Part of a small language model's weights: rotary positions.
Each number is 128 + 32 x the weight over its row's rms, rounded and kept within 0 to 255. Layers, rows and columns count from 0. Numbers have three digits each. The size before them is the row's rms in percent of the matrix's.

# k: layer 5 attention key, 256x256, rms 0.0368, rows 131-177, columns 64-127
# q: layer 5 attention query, 256x256, rms 0.037, rows 132-177, columns 64-127
k131 087:171151088089140158114128156138071078111083129105153149112129158104158149206129121150116099123176120172082127163130185100093076101129062155134150130068182142148140164172134171120162121067121173
q132 090:143138109057106156102145144123106164124114189163086174131093161123132175108062104135144105127095144141151159110111133050168087129136152088052122149123107193099086176115135146122099118098054161
k132 094:129156161178096076147104152144106100146132102121163136115116125106108135131128149114112180162199138124135154097096161175125178160144117139169152138122104114164190133120106166110099172108144078
q133 088:111159159125112146132159122118133180155165123142135118157152158150067146113155131137103140155142105048069174193116105163143134090160116113169084159153189091142103122140093098138139110133127100
k133 097:136077149171140134053160193121116121124104118132175122156136076106101120131067145096115145105189147094139100126193184151096147092178095092120176063087144116147165077131146116102143113135147130
q134 099:099115123139143141143149119149136153139168085113112117137159096144129068125149122140130105096210116111112207148135174182064167135141109107135090112100163157093150176112117106136104175162148152
k134 096:122084121141108116144159085146107117150152083149218098187161059191110134118023133156096058102150148099128117153170133138084135051158112108089125098162169094152125070137178153077151123126156161
q135 099:111175089084072076163154147169120107108125151172126113126102079174164099119134209142090101188101119167098171158137160106126097073085161142133102103161187112158078151162136142143121146105127116
k135 099:133084150164097149151156153137113132159135124112138116152144135104071089113133122116197133105092186132102161093135059092136164189115157071104133088156102142123123107112182120118097066135129081
q136 093:095178118116098137048102103132192092065144063118094118140106144131124111122175167114083161150151142121085056189148088138148130123110070136114126111118126115133092154092056112155198171157168107
k136 083:126123107185110101091150134177134197113151144135146097102143120175081086106123083153121089094077179146084120136109149144158127136131118119088149158098150168121137050126157139138164126153187139
q137 104:084153075050126159136112152122125150171116123199129123119129170176123112089113148109116121099105163136123181104101092065148108139073148094114129135133117147174152135127133120142117075178089142
k137 107:138163131137118128184147130089048058102111147135102112150084133067141056150127137103144124140122160178098122104064155132129121112131172123135185155119105128076113096151146115122166133101034144
q138 091:134167063168167172128087129084172103108086145150137186105061147099108176121102115072124089119099188119127055112153091108169122175084129149112150145079074132117102121190099163096131117153111153
k138 085:173193146113120126075154152092093136116117143119138181046033145143125098184082165125147124114101058178119101157146104113149147123112123121093121186135082123102161122100113160160141109187136164
q139 100:110084149138119172191097092109120156182095114183134113140139120120092129124116123130168099118130140112085176110107079091144108111104149142141154116171185145125174190141148115142078152135154152
k139 087:111072160104117117146133151143098083140173112133186100142213145132115138084134134143140135128208113118107191154194110108053159080131130179156122082115175091109145136167138112114156157102135108
q140 101:158160125123135129102103132113156122057101151110156182112073148098145153102108123162101121106075120140086048144138132147105096110116101153089140164078087127134140131110149169096158137131108115
k140 085:139182112140110121124121175077129198094091109147079173048021106122149120167184143086127080171081098143127130088134136121198127121140161129113134179119087155164124111095093194133100122153166081
q141 089:133123137078085119148156135122169209096115092122141070161149145189158052117126126255140155187125121115110115197112160132144114136152143136142089097133187097144068118189150140167086126154128115
k141 080:138086109134205139177093129110110111118164137131077114197175100116059141099077113120134129108189117093091158150124111137058128150117099144133138054122145103110143144122184138104130127107161066
q142 099:148137126165084078090115087158175115102157156120161098107132097194135119135164085134059126216119100146142124120092110134114152141211111145170163111140145084140130063126120121125122095062130143
k142 096:155127132125165154154080126113159125167110129118078111065106171113132149192111092119111147107079142119107091149083074106219127104082118119114142185087093112087191150146105153141177098124117125
q143 093:174133151110189140108123141139108134142120159111129117067118172139113159108085131092140146081108148151100094064092111103184087163079165103090140198122110133159189115142163152127107078178119146
k143 080:179157149120082141110152145100170135122088094127154177044124131127179109145157182135072109159099088140112099137110179108160186160094145154096079172141085157118119115077085143188123127159162188
q144 099:178123116100154180088147129062101148118100169138083165145069127095136160114103106159083088053106103112113116106134099119194082140113145083084151122117110132105130193180111199116130100137122154
k144 079:117174133131092134067136169087077124111146178095084100091139105137098163193169141143136146121181110128117091204129162132135179112113108132113096140079149134162144094064103154102157201141155105
q145 091:119201117067163190083077159095101171183108176138126120111040198138142120088143151170106141094058152106116099118068168088145160176091183102113185145129149154180138141114142141089129129164083068
k145 076:157141083105145110086134123132175135149081148108088164100088160144137144147139128088072142157105082113114100116088133109132115128080099107116136189094090133125154079109062147150097058140126150
q146 081:175121156141169166106131142125095141133073140141080164123049146210127160073130177116115098099078136094155098113096126106147113116099181086108147135070125147201082148180112149113092116150085118
k146 106:128187101139087140075138101110073101066090126128111165052139136090109119133129135128120154158109102151123110125084161102171134122114123130097083180104072182100132119076103167156110147210126136
q147 099:061146150103068109111153090131137160168154108137126143129142153226178057133171117083112153097184138110116119182133133141087196107135132119188103123086104160147091118087133062141092123127125198
k147 089:133108173207169110185149060123123098137165095095153148137147061114109042087127072128160160083155219174127146082137121155067092101150108119157141125093155098129136120156159105130157096103086124
q148 092:067131118166085081117131094134188127117137108112150114088138101167106110158151088113125138164155094121144150150110108134153166122152085158174087128103071137136129098104084129142115119109155147
k148 113:149114122143160141193113053156189117177181114110151079209189092128128163136176095133117165063109165125130094090176123145123116156165082136145175091115144069128182135154166137146124132117132115
q149 096:092164082130120204118130144113162091051141132139108160087112132149242100148120109174103118166167086180171072202153138132136086149102139148175140086166149127116095089125098107168180179102141115
k149 096:116098131159066144149082184125103133157157128098075076158140149145062162117155098104150114124085111138062164187110091118178128158168114100092100168143057126059141119121117150126090084149072056
q150 100:154092181067128104089178121152080169110167105161115114151109123152129140116082146193084138091129106067146169151127192132061181063155117126162095116108140106124099113144176142112120123097089170
k150 090:143158154141198160123135120073140074180102147100144148083130187079154089159096135108102163109104115139139114080099113120176097118121099125103160191105122190085105145098140150134075166106141149
q151 109:146101123101120120153219126168097109138155101179215109158140120200188109172100176089176072129152103083090116109142129187056140095160127124129110096160170114147076147108139120153099094156194153
k151 075:108070109082127154141124141086076110171138104107118128115160137113118117144075113128103146113132162149160162120133078135094101109148130097141100180175182125115080125111181084105109129092075133
q152 095:134129145116100102075124179106199164054133104105107138168128175149129122168111108142069160108148093108146120151197164151114110115172094101140098153149100111116101153138096143148142151095140153
k152 099:087181169184169125175033161104137162153134088106149099113141078138112161172195096109129111123127161133115116149091108126151118111131148155120127067101164095128145118159153102121084150101139097
q153 098:093154149143122126145079143096111187131126077152134128127140129119142094173152146138153151156093155158109148122078013102152094130099127132130123146200090163151152174184111095173079117118150106
k153 095:169079154080137171133181067134123137109090121118060111122195099121155104035104144113133141167079182117117121134140141115057167117130128145132132100205092121107103149164122150111086098168123174
q154 101:055130139136118116226086121088171104103113169084116117157084068035101149142113113151150109104166101165136088122117166189128093152082154093084108171121108095147148138151130135114088188119191164
k154 100:158152098098145157107127159084132146110115120157162153072071165196124079130134182107141169177091118134090089119130147150123155081137116116091186097150040166165132115124067174104153086116095058
q155 103:091143094112126169100082113130165073144088136153153144151182113133110095127143067135123143222139202129101117138156084105138130158107154150166081145161114152128189093097073096120134112119143138
k155 100:144074161158105113141136099160147131118102149142151090169109142140149113117137109116145117102090139147075162173165153136184066129160117084104086111098136089083117119155112145147157140120057141
q156 097:102139150107138157139130125053128129152115078091098126095093094137068131159154036075169142162132107144191168107037080103173126141113150101128130172160096203132164134120095112079042157108164160
k156 095:170132124095116114115129094139172111178156171145107220111192148226161106100142109181180163104115161124070116123178113130152134174119100106137127162120112102155138112148174141161126092155144142
q157 092:121110146105151189142183073160142112155105067127109144136132156091109117053141124123149175101162180150108097130095102150142165103139142090093123165141139215168113145132180082141115139217053126
k157 088:142128085066178105171179153154102083124137137146139142150154119124145037144141126112166108130168112089131089091183114158131077127097114154130103097134106115136159103160097210059127125180159115
q158 101:091110103098175153167126156130119127199143178123132115111153070139164045136099099105130091164090133126145112115138136126174137148128126146106094128108101102108171190155141130136127105146122149
k158 100:151066088137097149090155108040127053150064102146114128134134153086129133158080136164139127145180153119163128167134091081117154125120172129162184093097192164166095114140067095126168072155138084
q159 100:106117038116099116074147109129169160130127123144122177141141097179180176099116171126083123107146133084090112193176095118157169080083116134203132108098158140162138131122100145175173042129091118
k159 099:176114162160157101164101159128045140129129100099149098108151105082127153170125087135163156142128154145137095153056122131063111133143165118153129090115183196137100122101152082087128136096099109
q160 094:073102205116178121091094110144085145133140094116112183149136130131126086114138117164175110107162160105121151068130152115123112181115123127106182125091130109129131115142128123146130159190122125
k160 100:142086159088069144150134183149097082108137101169157074137177088170159131160056132161170073121105148154145157195149135091141103072115135120101106086133223109085086131154080098146152108102115086
q161 082:143151128166065087145124160132142121144112141119193150152121130131068084143173161164156133069163103140127088117156086166135124134133140079131093079164146141134138068108092107105152108139141091
k161 092:144188089111119168157088175136138098135112165105131089084150195115185123152111154149069141122122085121131104147076107055175124136062094133141125154113096136165112150111138178155175111102145133
q162 088:127104117124098160133107143114128119135170150208057159171185130176153164082098086079174110097203171101135180119095118132131137109156153091139117114143143140116115153152115100144162151166117130
k162 087:067094117145099107142151087106144150145083123097089139153162065102104116148132108180180123130117153106070093204172093193080135111154132140136095083163153152145152092172159090104116116178135130
q163 076:115144125128163112162105113159129121143144177110140128167170121109130126173112192117164144147193092109106159090124203153104128148133113117174157133155145092126153087173165119143124124105126092
k163 084:108061142132111187104176141192116118157152076131148128150161097181081134119097127151142071124110122103107110173200179123093132051134128127130124073137105131162145127167169074095158158156140145
q164 103:070124143178138108124099123089154116119127136084148092086079126133112140130181091113120122149103144116158040122120101148125117165135123135114113143158102086130098085128090127100106119106198081
k164 091:192164091079198119105088148151142086154100148151094171069122203120174134106167129146098141114116115171115103146099163084183128130123097194140107170111093139092096158108069182153118093163118132
q165 109:169159071085131134187175162156096114153095192144125129146160118123148115125065162117128116211069100163137187115097178106138097117087162150104155135188122095156113147132173149141087084136144163
k165 088:114097183161116132137119123148127120127112090138115117193134118104080110122175137098130156120093192094167150131121152121154165169114178104191136102191109140109117169127109146085024122140134079
q166 081:155098130103156122148123110117023160102115116137134174148158132117133174127068159110205172136139147124126183097104174110156085112167193123147161081161143151122128186182187133134069165115098126
k166 078:040042152179105116082155163138165122154152092160120133155159095085125142092132148134157097137140156094158156145140128203130160091114106082139154116116118149150136119093137082109072133111107115
q167 114:153167099107123178134139125080112150123101161201098155162169134091154120145037137137145090064098107193143156029133135097150146115120136113072141147128113175089121171178143141116125159122096152
k167 108:119167129130055086166102138095096110092118159160166126122132075082105101168160123170163111188143147149094184146061156150126168178108151112092118111121129153070159125130141127078097132125112122
q168 099:127109139169145108160122107148175132164139093123115139159185115145134117121151122168100148083126081108157191129134150148145091058179138147136085108128187100107098148144105086139126148103142169
k168 101:095050150160117126177170140180129138135133132129150059200173066126089119154072080124162086081159156090120160163172132194122123105178105142137116107127170139164180106157192084146163114118131121
q169 095:128151130116109134094125118108144108085063173121103146100114135118143139087126106099084162083100113140145030109163091084157125127142143134123160164128071205109141146087124143079130120110110138
k169 090:155219131123100161085144102099130158131110143147119118046096118131107143131192104158095099157086118164087060109103128174159076154154151157128121161095100129102156108104139129145117092173136154
q170 097:104141138138075096078147071172145131138195102125150113121147096120138122165171137159103144169174130091081184149170130176062211098213061143132100142088180122103103082166119102161139120070152159
k170 100:063042153163131134125141170148115089106171124142141116169141072144131136108082090128166123090187104124154173084115103099116147069154125117167145068153193144158165105119209091121139068109096119
q171 085:161081120120113164162124119120105141187083132162099176129115138137054166117056089047115107111105138150162137079114121087161095073104131140167135140169057204137129173155110143092160100166158167
k171 090:196206123093170077132125157117106136108128176157085122075120164137139080169163131171110122179151118178099092117130147122123073129157115166130143159125068180118135125130095139159116178169099172
q172 080:095152181117127113139122092185143107120186141097131114118157125162136064155180153122136083175137092141079124121121120108065147108192096167160127118146155082127140126137137132157117145117178132
k172 096:123108125128128155183127150171165138110164068129148123191120099101175141085077131134162126069130157086166163092137178106096182117126118168072101068110144167129105192116169142093137118075180101
q173 092:122160158138199149138121148115083149156089131139107129143099162109114106124077104137133141104090144125155117069080052076229112101071174119112137138097115160156119154161148144110144068186098137
k173 099:147170102110123083132161139087134123113105119131117138061085131122133109147174195137102128162129168150138081146106172120142100132141125126103098201104097146101092085123093151175120126219127214
q174 099:123087093125159112160169086138076167234159107100154133129102161152120130139062139160126054158138174124054077116139137180147132161101118101110141123175127142143103071105117112164113135115153153
k174 093:107101138114095117123165145106148146105152134161123191062023142157112150178112136099140148107167085164111145104129107146131136155128087070118165112101191148173030147124156081120199141116099119
q175 087:123083155150139133128164100115187131149178053134155154144174136129140128153096180121140095178115181131097177161127150134131149123169058143121158082095141120158121115115099094138095116150171118
k175 104:123097129132095121123164159172143121127130111153168121174156068124111198107124113090154128102174130115168152122158120146128125091127134161126065082145161118157155171114215129112136094080145128
q176 088:055142153130093124127117077166087135153143106150168130089156126206174103141145142078135076141177092144101127182144159130094183119193091123136103097140116135176111140094128149106058193149167180
k176 105:144076149114151125156127151151183087168131090113163138141129097118134115161063136166166123075126163112113170121208145147090141162136111164189136064149170066175112159138181095086149145134127103
q177 100:109120094100126101081130063178175101188115106154168165140107129150116161115130206076158098145131141081117118168130140136087167154160098066178121103148139131109115117034079093142111177156097140
k177 127:102036155128072154098158171137105115155134160175155133156162104124129098139109075151141149077207069150143161095142079125161117096119099096112117104106208080184139116145189112103133137110070124